Each number is 128 + 24 x the weight over its row's rms, rounded and kept within 0 to 255. Layers, rows and columns count from 0. Numbers have three digits each. The size before them is the row's rms in percent of the matrix's.

# up: layer 9 MLP up, 1024x256, rms 0.127, rows 817-869, columns 128-255
# down: layer 9 MLP down (transposed), 1024x256, rms 0.126, rows 817-868, columns 128-255
up817 100:128133129153125132114133158151137159104152111140152134140134144141154121137168114097140147136124132124100125125136127162089105157124137133114100149130076168124133164180087132096127133091123147101122153060101153127087126148097149084165140120114154118120126165140120119150099150128129135129145074106123118105078130162115102199126150085151155090116156122102126112158162092141123119068112
down817 105:127139139119184151136110110138111143151119135128138123160168113117121111134070116135103136103138107138128108073099108144143107048089126127126127130117148146162128109136112170118084141116176149148114134140103157089112115151157121139122084138117129168109166109184164101122149146145085099121132147074125117134172160115100113139140150163124141136115153114152140141141118173104153117150127
up818 097:157128123124119132065141130160137153120102121120164131129142078117136085109088120127157162147139197161121120101143155129172096162158127153136105143124147123149149069145141133117160103121116114096147052152145084133148137123133150187136169159136120115153140114096144128093157125127157161119117114117127139153105097122141074114135119129098144173090148103154150118108083139089134143124102
down818 103:127129130149150142124140112137125133119166142127152097129111110113127166139150108070111107126134108099150099127160154108120142219143156162094159163123139123080084080146172135111083125124143138126079181131141174119093105150104097122137148126082128114119111119120168099127078120173121129173147127108154111137132123151118080143105131140125107153123117110102097136135146111148152135126129
up819 103:122142111104138141148163154150107159098187146106113151119144138136144105121137114129155132160155145135124163105131157081125144126112105131122123145151090152119149091124157120131129126161120159107146083140161163151099132142100151133106156134142135157108113087142050125084068102141087112144107102157105110133134123125072137165101128110090104160121176118140133121114093102077109129130137
down819 105:169094067137143175146105134100117146113163126109133161142138107122139113139128132127145152142150111122137147119145082096140111099141118085141134149155143069120109154127163147091142142114150101126112069140071153138131141095133153108099127154169131144122156134141170129145103167082073088150173128142140092113153158113091136118088142145145117097152144127161137157114131127149123139152146
up820 098:110109134122109128119107125119132125116121099112141135130152105140149136121134133117155125145129137139116109117128175076118117118117150091166081115142113102143167140114158157102143084088133144129159162101170114158118137124144121151106095127168106130114129122118131128128088173089101162156145123180099128138103123139116124100123155100101158131177131154118125130164130137088148167139134
down820 097:163149121145120132171166159134124144104120144124145157127158193099089122080129112137087167129119144153138147129124094158107143114139137091133131125119155156093119158083096103139106129150193129145121101152167081162142167137157146126133099104092092101150123125155135115097199160092091102131114106100108136086131174140140168131149141101098137115096151098143086129152138136129095131143128
up821 100:120148131158130122141108148120154122129097144085102120143170081152149130087161132111135154094097130090126085124126177144159159143100146140129129077166088130143129134144115100167138151155134139084128108125151123095098089140102132096115159148100135132106169107128131166132085119152118141129142107089094190124159143144108148124133128134098140159136145110136136095100141131153126103155100
down821 103:154143130054147119148112149113133116102174152129129117154110112180149189106126085116119123092097104152116145124106153134137128081142094092144111107157176103145135120151144121163153101155114119173095140131096184135144157157146128129146118144096107134169116111114117106153116178097125104181128109108162129091170144111129119140161165103144134134135125137113123113135132088101125143145109
up822 098:151098113107130132130112130102155163125161121094121096075117161152132131150126127133147121117104148075116136098131129087133130139138111151127121145125123146125104097119128112086159135147102093120118080132114134161145100084063115176120130115159099191156078100169120099163151166136124132060103121109135137106134172133100126170102144144135129181104151169118136144123161135133127134103121
down822 094:081128156147133142158128138172074115138098128150176169125126093090164119152096097142144109130137167131110116162135118146117147131133156115121121073119129104160147140126139151145109112090139174155111191096166091148104086144195147118177102124128116119136144159126115131083109084137133128128129149147110131145098115129134099113128134082141124089129093120115126129136102126098130136112122
up823 105:113095172134139117111141149145145120111122154115117153149160140131162120124131167126132128132131143131129134119150105056140093148129128116124097115139136139137121145131087123093151155110111137109091102074146130121125106146087121137132157127154118160121123111136141134175123131122169109156160106121101159075142149124104148192108109113124162151149161169150129140165138134148155119138140
down823 105:092097083120102144144109106128131149144138108163146128119146190159133156181122115132146102121106127170132156133103127112183153105118155148083112107124106105164150144149150134125115111142105103135152180152143129097117144171136157126194170105148111081124129114095123109164119136106131106168113097139150125110132108132157129124102108128120132110148150132103163127115125166128108146122113
up824 104:086140151119129154104102113168147108141111093126073110127115156139144129093135166126157148131124164116108156128109122098194143145100088125117102151123118120102124102163149124137127133150122133156112146137128146121092076173113154121119172120133111116107134148135167114116089103120109169129139138138112160127109121170077132077156103101113148146122169115155120069177137107097109144137100
down824 105:146129104144143148150105131139129179103144135115135152119115104114133126115115114142084142082138120085126150122170152164123137133122147138117064142093161101116102120100147118134128068082164132127149093112134153112159128107139147122177119112123124125151182117117106120142123126109134122127139114099150080164143120130169141138099076128079135107130140151152132169098130143130181157125128
up825 096:094114116106157098121156135143127117110134120135127164130094075143124123141129112164174111096158137133099114160130144155116083128166119186110124099096108090159133116165126082156150133116112114135108121109152130156154136116129156139100174140143130084138161115132125174178102137135122131074140087166116115128135113141127112132122102149131140137152151125108132148152117099107115125152157
down825 092:107081127157091120100120124130152154131166137149137114107132125169145108139134156123103134128154078123132103090103170096110176140110121102153129143153147140147095098106135125135111140139144141109101156095154140121116119156121146119138099097126097142125124094145154104146146115137119143160160112145120136130148133088065162132116139118107176105108115168114143137122169143141127139111153
up826 099:134169112135134122136119092150156140121094128109140124143154135092139141145130100114144133127165134138123115102168147113094104141158144113093115064072160175120137117144114092130154109170090128099134109103141141103139121119128170118171127184111106141145130160148128152111122146169120142109084102135129142117131125181125113133109148164128161109109143087116130104127138113124185156096161
down826 094:169109154128126085131118179145150150080138141089141124094118115156103165149123147110093158134119138103161137131143155143124130095134114099128094127146118137120118107110129153126151123086118148143113135138143100129141091142113089110111136132158140116122129147148122163113157126106147063135145103139153111131107139104145114113106144073099117164130114204149105115127194131123105118150146
up827 097:121149139098121133158161094113143092166102127170155124124095090139149089103164108154131091147126129136099150127124111078142163144139098125138121115128109136162114175151138117107130145138163128139121098144128133120137116156107131132134115129116126136127094171111121070121127102108110169138129163123102092128126173157135160113105124151109123137105209100093126111141114143135140159132128
down827 098:106132152141175133104129144160085139095164126151137141126173124081153149102114105132154104115153114120147147127126077119149103088125143114100151086059103106124122136138165104131108134133155129127131129138164142116110170140106128156165127162115093127095133126122161143154128136117109120124119136127135129131124128142132103133146077166105134135157130139127121117103153110101111084168101
up828 101:129192163150103181137155119151135139139113139109092123101120112144128099108147109123109153119146181159113137116128112158120147147095114124153082136132123116133174082111123101097125130112146162108147125161125155145135156118140107084111129118124093166139129152111167134094124134130113137157141140113122073157137125064128118103119102161134134127114127098129134103117155128103162167100091
down828 100:130118119113147125143136109126146122084135138141144113114146123104158158141094081145171139134138131119169102084083125113106137119155129133164113122123122149119149097136069098161097163133110115166132144106101138143098127125126098146169134138115173126111150129157128123086078163170136174119122134168131168130148123185103076122127205133122105125114101172123147134163112138124116076100126
up829 096:129146138126109152110104119144129139140125113150065126136136116100118100132140091101160135149147135108109110114161102168138117155135082105171112110062173139124121138075142114160104124117099126109180098136137107151134125103101124141131119142132162108158111152091148137152143157117146127137118156074127083149071151142086101115158130107132139138132132131163156152149115163127142151111152
down829 095:119122157110151127160115155117108141099108160169095138128115130099133132136119152123107128160112116118154139112090142128118140115122098109107138162144110145116121127155116137166142113195139176124122104132156123127194129092076119129135168137084133150152136112134098140157160132089160092146103123122142139077145142127139141195131117143144141190107113131080080111103132150138102180117126
up830 103:100092136150152138112162087107146135121127130158128129119188159153149127120071100157114140134135098148155089115062155111128079138135087129168114139149105134126202149155131133127121165149112099106124145134136092093171119112094149129145136116118151151158119132161141077122097118139110139119099106107111088135106113201126106138133128159166104134079160112128142157150158121102143149140135
down830 114:150103112129100120092164134131144113135124100087105154161161124118131100151086153121131107156165115162161108193129111138130179138103158096210152132145093125103150142094085069138141159147119080101170109173137133120123143121121112110121140110116139132128104134124122161152096137147162126134107149086101113134109132136137128106118132147105136115108104134138121141103169158112112123136117
up831 101:103126138104130168131132113164130112147166144092157167104163161101126133070112140131152112173123073201100126119126105116130115126169079116146102142153135104117128132154119132146166143169147123099172097116117153117132117129131101111111130096161096140124085131127131139083130170155141127145182155167095146154124133164142129149103121108121133113141137106105133163183140138107113121142148
down831 101:188105136136132090124108080149131142074123185145084163191158131128120125119116117164141140123148121144135138146136115162118112104121127136128148109126127141108136110112161128145103134119114113090135115159065107104143117129122125117091144145152153125144114156157126146122109110124142108132131080107101125085124144111170188119128131123151125089108131113143138122102105109136150099121142
up832 103:134126119129149110118149131146136160112140126109096127123099108108117117129164143134133134104118125073114153107084134110104169156091088145111092136137099140151136090135092095130113161159136148143105106149094108159111138125120161142139092091102144160160127158149138134086151131111103125154120095103130129152138104192102167156077146134122193133149168122118128123181114117117098158111095
down832 101:105095090140128149138121109118123101130136142143127091149159158175114104125103119127125142131135103125132127086088140154156095114136092113147111129130113172158135160138076149134137099118103111109121126137126141120135149085123124105122081171172146116103164113143162096118145111135153127141104114131102142117114141125128113106132054097104102120147127131158149124128132117129109127163145
up833 095:113100122107125136116081152177143121128113080156083174169124134136122092128132148127111162102172135153111135093101152121103136135103117133114142130151126148126128111107120103154151105085127136129111139133143200119135138113110104100122158095110145126120124128173154133108137160122116143124150136118132130092159135145090156090072137137137140176091143140131147117124148142119131120132112
down833 093:125121167114161110158153123107169116111113133102182104101120113164147129160164123135138129118106117171114121175118106062114153168123149137124117113147162115132121128140146134116083081159137131130084109125138053097124129180100137129150121126108101083146123105144120100129103102082168134149141128179130118196125127100128143170100162095127091092143130109107089141121117136129152120105152
up834 105:132118161138137098147156123183122145127138131124112144122093080120162141116128118103140102080112072098130137113106133126130128135145118126115115122125145114136153070173141089102144095115144139089104133140109108134109106133112135150156152117121117134152112175111136119161111109150137109151118152085112107138141126194147111140108132106124150145143129100146127091161162120127083153118082
down834 109:151086116137113140091095110088131121104108121101164134125144135183159111167107097079106142136094153161156124125093140110134172096117114162154142137148117103134166139131125115136128092134124168136098109162163136138138131113117110066147166117144153078102131109104121131122165108125138149155128145174115140160097133124121121127101110120108084122174150151115156141138121119086146093162134
up835 107:198135155112110086160124120162163134062098144119148129129136136114139086120137117161114135177124085172153134125144143084128163145124118119154108116139125145166141075114150143125156114113108134075132141128131132121100100115131127147104115138116091138139172140126120127140128125141107108106108132113127156126123132126114111131130130156118146146109160152160141124091141099155161125112158
down835 110:129177109133136172094151115083136122151099096127091130133136118140048127071079138142148133121138127137120133142106161151163151104113112094112090128137129113105116150104122090114157102118154151113117132162138130132090155124083084087125110180133140121123102139117131173126124126090122141123116130158146087115173154089129127120134128115117125160114130121148100118187142127175133152088121
up836 099:133104143148151133113136113141177135163132117123137124164104088134134112096142108104123108133161104138103152066109144099159079147132154150162124166085155111116120116139107089133152182139109139097124092118080114108105158125146140132070110146164143179118160129164080090154121138086114134089184118110078093106133146129101136145133152126130121133130129095121141145155154065133171139109107
down836 099:100133130118156152139137119161128113149137128146114198143131110120124106142133140116128113138115157157178094117116130143096100088130123123123147091105163138100138102130129139121144126088153098098114121131126096100134110116153125136140135104098112149116157156096098138097131162194109191135165102129103110139104146124113085134183113157104136136110153138134143173118123164145115071167125
up837 100:139160113139161136116127137146105151113136126117143104142140130159115094146122111137138185095144125116123112084164150064131157140098131160122115137137091098111153128130153124121124154146092122105111079155111102147125134094125150125128125117070171161151125122155160135094139163151100125131102123144112121118171124132054120164111136146138155124123161108145141137153117118145125149092145
down837 096:133118130118104137143150126076070156119154112133138105118138130127154082141112078135161096096082138099123095133105126148142150105131130158120132092151183094122103128148116140090139117132131123152097160107099163140078118141105137165121087147121113106140160092129108120123152120144155143097113165109154128151176137146143113113122107129169140168116132130128154177123109148118127116124089
up838 103:091150129127070119175119155100101099115103107130128140071127140149099142157116132145107115141121102135079152121115161139115128148148142137115046084167147157142110160097137146127073165135173108113126146139111122135164108146144166140124129156143155122164125128100093064151110092096106118095125109135133116122121143161121127081131141138155159136096136132114112154120126075138110141130156
down838 100:167103103100087126141168110087084124103086175098144154106077139124101120162137136184126145095140133122139096112136164147116132154103093162167149116170137169150114132102083148124100120135138103125137094141115120102137158130149120117157131111148138121134113084113094140084127122132094130133114140112161161136131138134122130142168116135114151127169156121121133134119098159115124112123112
up839 100:101114195118108114154110125116128089123137131118152121101146124128110100156103118147123138108161173145094144157091170140169154140110148132162106103146093138117139139124132129123114095110148126142125163084103111124144123163144117129138115094109101133116148081055088126106156137121123184167154134105084167156170140130139134110145126104146165109092126099133140110126125111171153144134106
down839 106:113143129146188122160092144162148147136090149133106143103121139087124112159110144095088183163113127104115125121145150114122148043141134114118162141120122104144120103115141120133143131113132120136092162142125146125125127140123117144152184099117117117141123146168138076164097120137112105110112098135159147096137127082132143168103130116168139113137137135126092113141154135075091125130111
up840 099:139145151132087126109126089113133090173137102121092109115108123146090130111140095148180158131130093145073143148103123131135131140100069118148073149141153178121156126107137126117115145151120127107112153139118146170109136133137120116093105132120173159122077148114121079130116121096124130157147154150132138157107127125107100137115105097155143109127118103158154108143124156077129165165102
down840 097:141142133123155174143113149165105113119167146157117124108126090099125138138102142134091193131162127127147162121152132132101082138163164159099124116138087102129109106172136143160146125110132096106136116108100109093192128130128154130158164130113111128106147130121135167151132128131127164110129109120169165144124118112154140137171126133070140135109112127101082118113127134141093139104144
up841 098:185088093133145200112112126134101166121149161121116167112141134096165124104136138156158124123127084146114125132126114131138149133131151149154158116148153065144152108108139103138114123096151093101147124128153119134149142103124190119129137064141097193128142166150122171139127122146185131155111151160100119126127145106119136124140108094102127146127160158114121107098130124097112121134120
down841 096:106127186106119106143094150100139083147131115132160106144111124126120192152156124142115152098166117153113095092122136130120092165115135101103106115113117158144079106114137132126158098122141121157125124087115105104071109156157098124139097184116145136128132105087146106126088110145135119099128154119166103148136119129126155115147134111162163127129122105126120128098165134185149129153115
up842 095:120098127137084157139099118158115113109102125117090168141163100091127124143115141149148170114154143148137069129109167151124163122113146110095124100116144159143141107106123079117147127126159144089091136158152160140121121116151133111130134110104182116162140129153108109099123133075114146100148112151147103124130113092116101169159113177140138166113127135101103103101067082127165120135158
down842 090:126133123108135099124170166127144178151111105143157148105118161148120088124114142153098109132107123123140147113124094106094089179142165143158075158103104080110153100134117149138120146131092120191145119087137054121114085120112147092106143121137118143134109156098150184113110142165146125165123145107140119104115102142097147095121122111163085131136144132133105097155136135102114162143092
up843 101:104146151157120120066090152130142100147125086139108138186153105133126118122123100117149139122145111088134099137113150093139147150127164145108104124144137107166136139147113122074138139134116117124135109125137087196115117133147100122149140137156136107114112095109135104153089156153094136125143127091129120170111115138086135154124111112129117119143182105136143106102127094170153160160103
down843 100:170141135155124132095172146123127137146125182134081128145149111086141109137142121128118132119123050112126153129124149150148136146135124136121126125159104144115123133147129139168144154129105105140120129125130132087154131169134162134103130105107144137161122174113095114168161149094165147133165105147130110136131136136130122145153086138118155122116133160120093103112129142081130069135157
up844 096:180177141127096120137137155176116099161143137107110166120150095083079126111119144118122140101130126134145111122067139127116126147131108134152148118168166101088074121082101099093148138143111171106122146116140180124127115144117148123182135132129148147119177121099126119131175123158114147117178111119086149134110141091145117104135114118107060127101135101147140121166104155100096149146143
down844 091:131112115088165143117118127116127154149094130182111129119132151114163126123154138123120109093123105091111149108139147150084170162112106117132118125117137143136146120126101143131149109148134084172167141153139141097120123127121128161134124093113106135140185133110176148155125140142155125169123142116133081120171154159129169126090160134174171137127108170132114122116181129114136150091133
up845 100:170113130158136145142159150111135118125087133136094190159153103095117078124181166118161141155152156106119124142137122135130102136118162133130140116162149117106129105103116123151151157123131096106141129146180155132084105159192126157141124103089113136148144123108125121111069120101146146117128135127112103133093144097105124125135078149153073140121119103112134171103135154074140138153097
down845 097:111139139115110098117116168121122149113104113142149136106144132144142152152135074142118129112174142126140121157167138152155117075135046143120117118135123097143145090145123107157143138103151199094168107128140127144163124142142146134111137116147132108153120135116101140099119097111132097168127102114187141111167117172128114104151146127088112160138091134114140102095090099099153145107110
up846 103:149090116172102143139114116108152135124128099119110170099163123114127116156105161083113127132115128124094132132130104130119147150076103074119085129120117154155119136133126096153159108132187129140162114148149104134163135149130133152137102129132139124115121166162104161134091121158101142102165145137125122099116134101151122135119103152134127186116175107112120108126111154111134111157129
down846 103:102162126136157138130147136141127137168127170156108122198120131135103134095151157164144164146085162160122122121137108098149104117124119135133175070131124122206141152102101155111144129071084155125106130141116163138153136122137199106097129104103149190117142103143168097156155135144118120111083125119127174120124127128111093139148138131102173143113140104125131155175207103125126162118174
up847 093:082126143163104121142132134139159154140091113156135178145123140138127140169159142168150166123143138084107153112109142114129103127127143125106139139135113163151161074089092128128133113096085129110086170160116110106107166090133120127146163122125102142133150124120117142149127168137134102137153127149132140135147151120140087085099121100096143124127131160126144152161099091080069159113119
down847 091:157117110075140109108169156124068126156138130150142074128134116096119123138121122102164096143175168153150143117125134142112104115148135124120131121123170126131150141169122112110138157126157155099131163154119151097151100126110107133138125159126131132129176120130111131094153104114112139159095159137161128146137134151084187111138133159175117139156118103116093100081144121114125119144098
up848 095:144127172125118166112158107094131118073137097119083103097130141072105100092102090141112094141158100108117140140112131127117121141077122105185088106145188170119127113082145116124150140133149163142102091134133168107069132125095147142131102137136098118123157180148132148149105125139145096119117116141129116123154135115087146137159124147126157116125120095106170137139132127135171137087147
down848 089:128127136174125128135141131153149115143126128144139119120094088144106081157115118104176153121121164112157118164154166124123111145156103143120121150143134076204141155117139122148136121117104106133086133146082085156154125114172124132155144134131164109135141152083145096096179106096108139161144135128112127145143098154116097126118142101156108125130150145125109098130122128110148162139142
up849 099:134084124186131174135095103080148122182123109174155113105116121161146123098109111127113133093142099132093139112138132112130114150112134139132115103121138147108115102102139131099081071084153125070090078153111134103138113112103148161169143121136175103136100153120129124129154113139108140094093082136137108140155142132139102113106148163102096150076171110156148101139109098180130129119092
down849 098:102130140103118113154163104151134110118111113099141108120177116116129096172080109117160122120101151172170111106130145182108144194102140130142138129104102163139117077140163122142113163136160100138162151152130152112130155116136111119101135090121096144141183115124156111148066157137109130144104122146114156105121135109161126111135115066120086052171149156133147131138146169118107126138114
up850 105:164121132148133158130145097163138148137123147117155169118125091099135102121147142138103156113146153142119160121164083119141150102146115141163147105091146102164131096097115096145111139176111123072102131131124119135152136092082166150102139137101096143107114099156120096150144150126095148096122132118087142113126150115126090136088122105107153135127160149171138115131101147125119153111145
down850 111:146120115139094122123081123099150136117157134163112114121127128078118133130104156128089116123129103117110135118140141140134088242140172138111137221158123137125122125159124159125106144122112164133117088145127128111116127139153141164112162156105139098091135143113087128121138132089117102114122165125108134148111105130133139120139171150152133144118111109089111129124163109114138110164143
up851 101:106147178122139153103152149122110152109156128108148154119162127147153114125102110140127141168105144098123153097136142143153170147160140084123108132114140144117182157122123163123126136110138102082130110140126148124108133097127158148112125119156104145152113115114156113120109110159131159182121122101117130150116153125125134110076130103114111162083121112124101157185159118095101159147114
down851 108:135158123146147121129157115098110113108120137123142144122116151103141079164133157083136148162095124107144118145121102146117136147118110123140124144071098127152129176157143135162144072136119092141139111114178137116156101082105162127136151128129102135131123157106121132127123121130095085188107167101096144139113102140134129140092135156094129098106122111152140143133111098125130115159117
up852 101:121156128124147111103104129107119101122113123106079142133120098102151120140144111139122110127142128127135127161107166118148111134136123077129130101108110135148109114129128122131123152148210155152130113120141079117098145121105100138128127147126153121056124144151124114149130123142127150096142107147112144156137141201078089145127121111094097160139134122130173123140141080124124153091080
down852 102:135138089097133135170165126158107148130124153130165114142144139080130118150096106108154109104142122154142118128153125123107144111108124117127117172119130148133127115127131112124181121124164131129146083133147133102149130141175173131165070125126115138159106103134110136114050099157181096113118092123132116136142109138165139161154114128123138068179084112106111097157156131125128139132111
up853 096:131163211138077137109160118141121127101126120120122178107109160151083141151066125132129172139134120123121087114128141165156117122085113106131101110120149083163160141118138139116121087125154145122117090111109144202106133125098107123092123116098152127132109178141137153151120133144162115142140179166134140161132114098114111131128142111165159093129126110148130116160115131137073170154102
down853 093:125104107116137159111153150122105126141164132157114096141130125089152089125087175121160118133118128153172120122144100143148088083133138140172121159121136178098112114136105091125179128086131087079128132115165121119130140108135096116152125106136135180133167095135146151122119164150090112116115137135133136137135134116153145152124120119067146130091135111142130090132161143114164104108129
up854 099:138161141121117151128129105150125166106168116093147163129119143090104090138118120125126142128168172165149102106160121112080098148120148080163145114090118127107126154139158118119120135134156139100169161145115157090107091144127102088127110085171160158118132128101154114131140141118123102112126142160133111139116166093067110119151134161179129154102127136093150107155120104087082126135083
down854 098:119092103169140092146125136080118081131134120160108139131140118123126118124157133179134127112101146118094147146114165135107169120156109148119180157167114135150157129105148177124106078145141175116113097111096161156131097160091124127137141135144111134160136102182078139116139121145108175144137125089111197135134137134116127124114132067122147156146144150148116139088171128126168130154161
up855 099:086137131138108100143093094122133129120156121123100157125114156104118130127159151112113113127130125120109143132134164188161146143116130133106107135154159152108151141123163122075158151100149098153081124091125149096110140157097128179109159112139116116138159185137103094138085113140112150104126119099124108130102146098111124122133128131129104116086097062110169161170113123129130125116129
down855 101:137145153117144121149199114104119122155146143112104133087141115126106149139107140127083171101147149175138132130116111106129104056100149161171150120078160125132109137119150089103114141118152134161156122107135172110099152106157086136151141142138137153126158112095090135143164130090140112126131136124181114106098170161130107160107118122071140163175132106144105122130129136100117134107104
up856 095:156147141143115109126098101165130104108145122115135142123117155151099138132130083179127120126116142135125124148111156130171112126148089145170128107116116137130130155119126145115112104138134121150151112121186117133095096142121136139134137151147120164118115149106082122122081120115133161127141152151122115151108139144132104167099149081114148104119174152154111098077101118081175126106109
down856 093:132124133107108157079106143088111136128144103142137087110095128143148072116139116126149154146127143101119138110169126118117146082154152117138116136143148079138104071085129136148154128150161109126150107151155126152112126168121139122130075157088116118133165115166158111124105137160148127110131128154157173093163140095121115133083157164171124153155115138149118148114138113122100151145199
up857 104:093158138169123119118102116132099078130115145144123113141153157121100106126165136159147119075130125135106125110146109148089101143103139183120124125119107082132119118154143100111104154129110157126097113145166129180166058107109122133134143148118149146125101152095133107153100134120115139132150109189096108095123110169138121115113122148135103158119132167123142133174045108133136131093134
down857 104:123153155132127171139122106156088111113095189094127152099149175138155118156154131090143137099166116127121156121100132160131174160142121117110154108090163095119129121130120134132137122138123102107116090121115113100115133100081105142155114150145155135115176141122127100151122099138138145103126109131116174125120093092103099130129119109125148071113106086084134096137119077154127172148128
up858 099:136164111112114136117135102149151112109134139159096151092161131134134104082159179139116147134114122123128131124125130132136142162138131126134140161129131109153131131157159125138130127089121137123112147170123145155126106138132122116150151136068142143179067081149128107117143131132105120125127071130086115103096135148093093082122146114093139104126181117103132115169129133126136125153093
down858 105:151157112104114108136123174138136131154133135159144139162143123131144150141131123114119159107187115109123127137117147158124129017104131117100185137127088107103132116123146151134123119135130137122168114095133127109134151129092158140160138102111091137117134090149146140138127162130115086152121134104174130124128109120138113138104118112134134102109128162087131121101103153143126110116145
up859 096:177115165133134146125152128146104156154118103114111133153146115121189111116116121092146119152097181129170162134102130145110136145133165185159138152126099164165128122105102135142156134128135099123101113088128139143125090130165156151160125121141140179119101151106110078129162126109142150096136134076121137078126135116133155060097095132133122132132144155118163135128081130079086127127148
down859 093:082150114109106143124132126067100119115110145095179117103106136112164168141160100133121095132106120154104137139103137141153066126181146090130115095123128104150144152111104169150159128150114134153146162161120132140124143088129104129106102129114128109100119107134117135140065110137108148139136126158148122076192107168122108112115120173150138150151148113121116074126112133133159132138147
up860 100:152125086116150132148098128121145181111119158120136113148132116127135111130123126131130145093119173117128157095138134111122141139155125096147122129113153182156142112103083092145171123109154082115180130118153115116107125116161142156133146148124147147124094124143131131171148090128105127133158111090098142097125145148110096167102144139168117141140138105136130137143167130127135151097108
down860 098:124112142125106158160151157152106120184118141124145181147115122159143125198105143136152149143115128155121136134136087102145104137111105140133151157132183149119086144176115131127102128152104132136150162091146125114151170140128155140111124128114130071133105116122131136142112154114130076134087113102099174132089173054132123156113068139128116128126099120111148085102087136081109148132165
up861 100:112119138130096158131157163122096105144154112150099112173132153122116097122144182145126127181154162159105123126129142174143089135131147095136115095122129177180163120153144110120119133124136135118116132093144110115128137142127120124115109102152107141120123138137125139168112118081114137109140097198124100134074150132159077142123089105116125127151167090144116129141103117106138144105112
down861 102:096128134101103153141114115125102120118132153120112116138120126089135104148121152130119152093098145134110155095157092135141128104131154103137149098173154109156078137085067134120119085140163102161100159130116159121131160120125078117105069147121086146120109078127156116102130130150106079110129169170158142127153097156156132131101104088127149146149159130158139123155160121140099151145110
up862 108:166130117121126191094144115151146152156112109084084143105137128106090141122115168131146115122118118143128168102096075128135062110133151108116124141133123118131154118139157131100121113132133134096163118162138153145120101108100157166148145173071106116133125104106143149129147139144147119104128149114106120122141173156131122139119151090144138146130165138096120116143124116127085115145081
down862 130:093132126131143137132122120116113108117128149169137090150107125155125130112133119105131149134131115164116140126143147124112132255124149097159130137096152122132117146110127119118158111134111135140107130102111138132137154148147127123134109124109105136127138127131140124132136116128105128134142173148102156101118106113131142104151102108116119148148126105115134158131136115137160146174155
up863 097:136139107147137117121136145096115100137123079141087108100138125123138107097144100109135132111118106119146128128112119151150091157113138110068119138120135126093133156156140131140116103146162092115104120091127117139138099121124170140145131105137122116135173145104110159121133129123139116112134145091109142113134165146167090121123117190159138130155120098124138173115149124116138143115123
down863 098:097123120071136111139160109139105146140126119151121121141114143158170101182144195113174170117103130118127164074152124150089135188126074137078127105158114117094139113122163108126138144102145107100156128160116103137135107112135118137127153127136107110115100163150077149137126191116130121125123140137136103162133172144133118141143121085140121095163146147116152149117160136136096140104095
up864 097:140118114152068166096114130128140156134150126157104128095190135197133093132108126155139153092131132148083167105102124143156150130108136146150119137107158148127141122125120175092139175108162116107154151102141102125084141126119148139113140142118138138110149120142112145133131086081146103110154105112109118132124134139166105100108125134121141165127129149085118154118152167118091120127121
down864 095:119121124076149145089119055123158085121111151103100151100142114126096140117155103132094105149097143106152117102166109088082095147127120134105112166123145120125130125119168098103160162152158146098101132151121164098143120163188155135098135130128111116151148120139155089141126086123150164157174153141148146099116129176109148133168126112127134162153096160129169178146160112158156112179174
up865 098:108133117139082127110129154110158097118113156120120130125135105088157103097124134106133146119113099137151103164164106143116122137107105153147115122078160141160152119111145135113133115138094124098132103106115135166128128151104170177077154108062147139181153127165110125121147108097103139095155158137107116152173150154090134147071157095146105105115116133148195128126104118116096155144087
down865 098:114156105092128142190146119125141146180116108118139128145128118094147109138138090117129114068142128155124166088086163097119100165154121105132110137154104134125131131118137131168140161137135124173128143120148115099132134104125151086201138133119151154132098114116185155159124128130153114119149134153112116116175112146126139137138096098096126147104113147104126121115130176144114133165100
up866 092:150168160123113091115108126104099156091100108140133108118124115148149135175137077140116132134107146116127124105143150115156097153161158173110139156117089200159143106158173113111133118140112108171123090130116118088093124096132138119104088156133129116134103149125088135108163150148092132121142121141125105122153128130122126138101115083141168123083156113143104147161130111093111134102100
down866 090:141112132133141167116162141111101103138167141139142148129164165114129079132094124148154159090141136148105157154129106124133128123123138097175115159138149088066118151124103116114109171105121139125085147126171141157140146136085120083129122115111105121120106102124151127133122102119163111113121148091136102119139142151124130073140128105102083130129165107141111105128109120137122175147154
up867 095:158149136126116170144099109131141168110151106120126181164119128117110084132136171151147132120134119119121091157128113127133091163065128113125104112177136137133146133148122119115151056140135173090160106104140119154130129111163125107164156114110122135160142129117085148143112182148136099176172106134100151124111113141111143164132157126110096159123135129132151117103151152164100122161077
down867 093:123094147120092119079138112151107102094158122153121128129159131149127111147153136137132130086104183078125162096120095182153155152149088115122120106130113135173174106109143135137150172159145133126125119138150157121133138117110132128111152147192080121112077125128114121122168128086102063102132185125139119176110141129106141083117092155165089118085139130134099158145094148140107135130105
up868 098:108150153115123132106173124173142112077124113147158128142097137122125112131123158131113140137130099120093140148133143114155118130107131100079084109114093128133098088081109108145192135130090144136122144151119113097109155126144138087080125168056130132141072161133181090160113104163066149139127141165116091164112123113122139126137180161136170148151122118112139117152132095119096150138133
down868 097:136107136097081100133118130124119109124127163168116140129124106165164116121106135122081088127147153124116126124058117125124142096125128140161113159141181150100140114139089157118085136135182144133153128119136096120130109155111164089161087079146137137117164105151107149103107185154137131079130107118145175118105134108130148151166143127113122123101119140131128117097141117126148111127146
up869 098:173153160114097128104172160182113153114118101094130107142133159114131112164172141108150150148116107095131131133158179120106147152106096117119090128146110158142158145135149120130102152092106136136122124125095128194131144135134139112132084075133166120117139165127138112145134115125129121128122103125156132159154127101145105173183124139164087106122136089099150127145156130121122174084135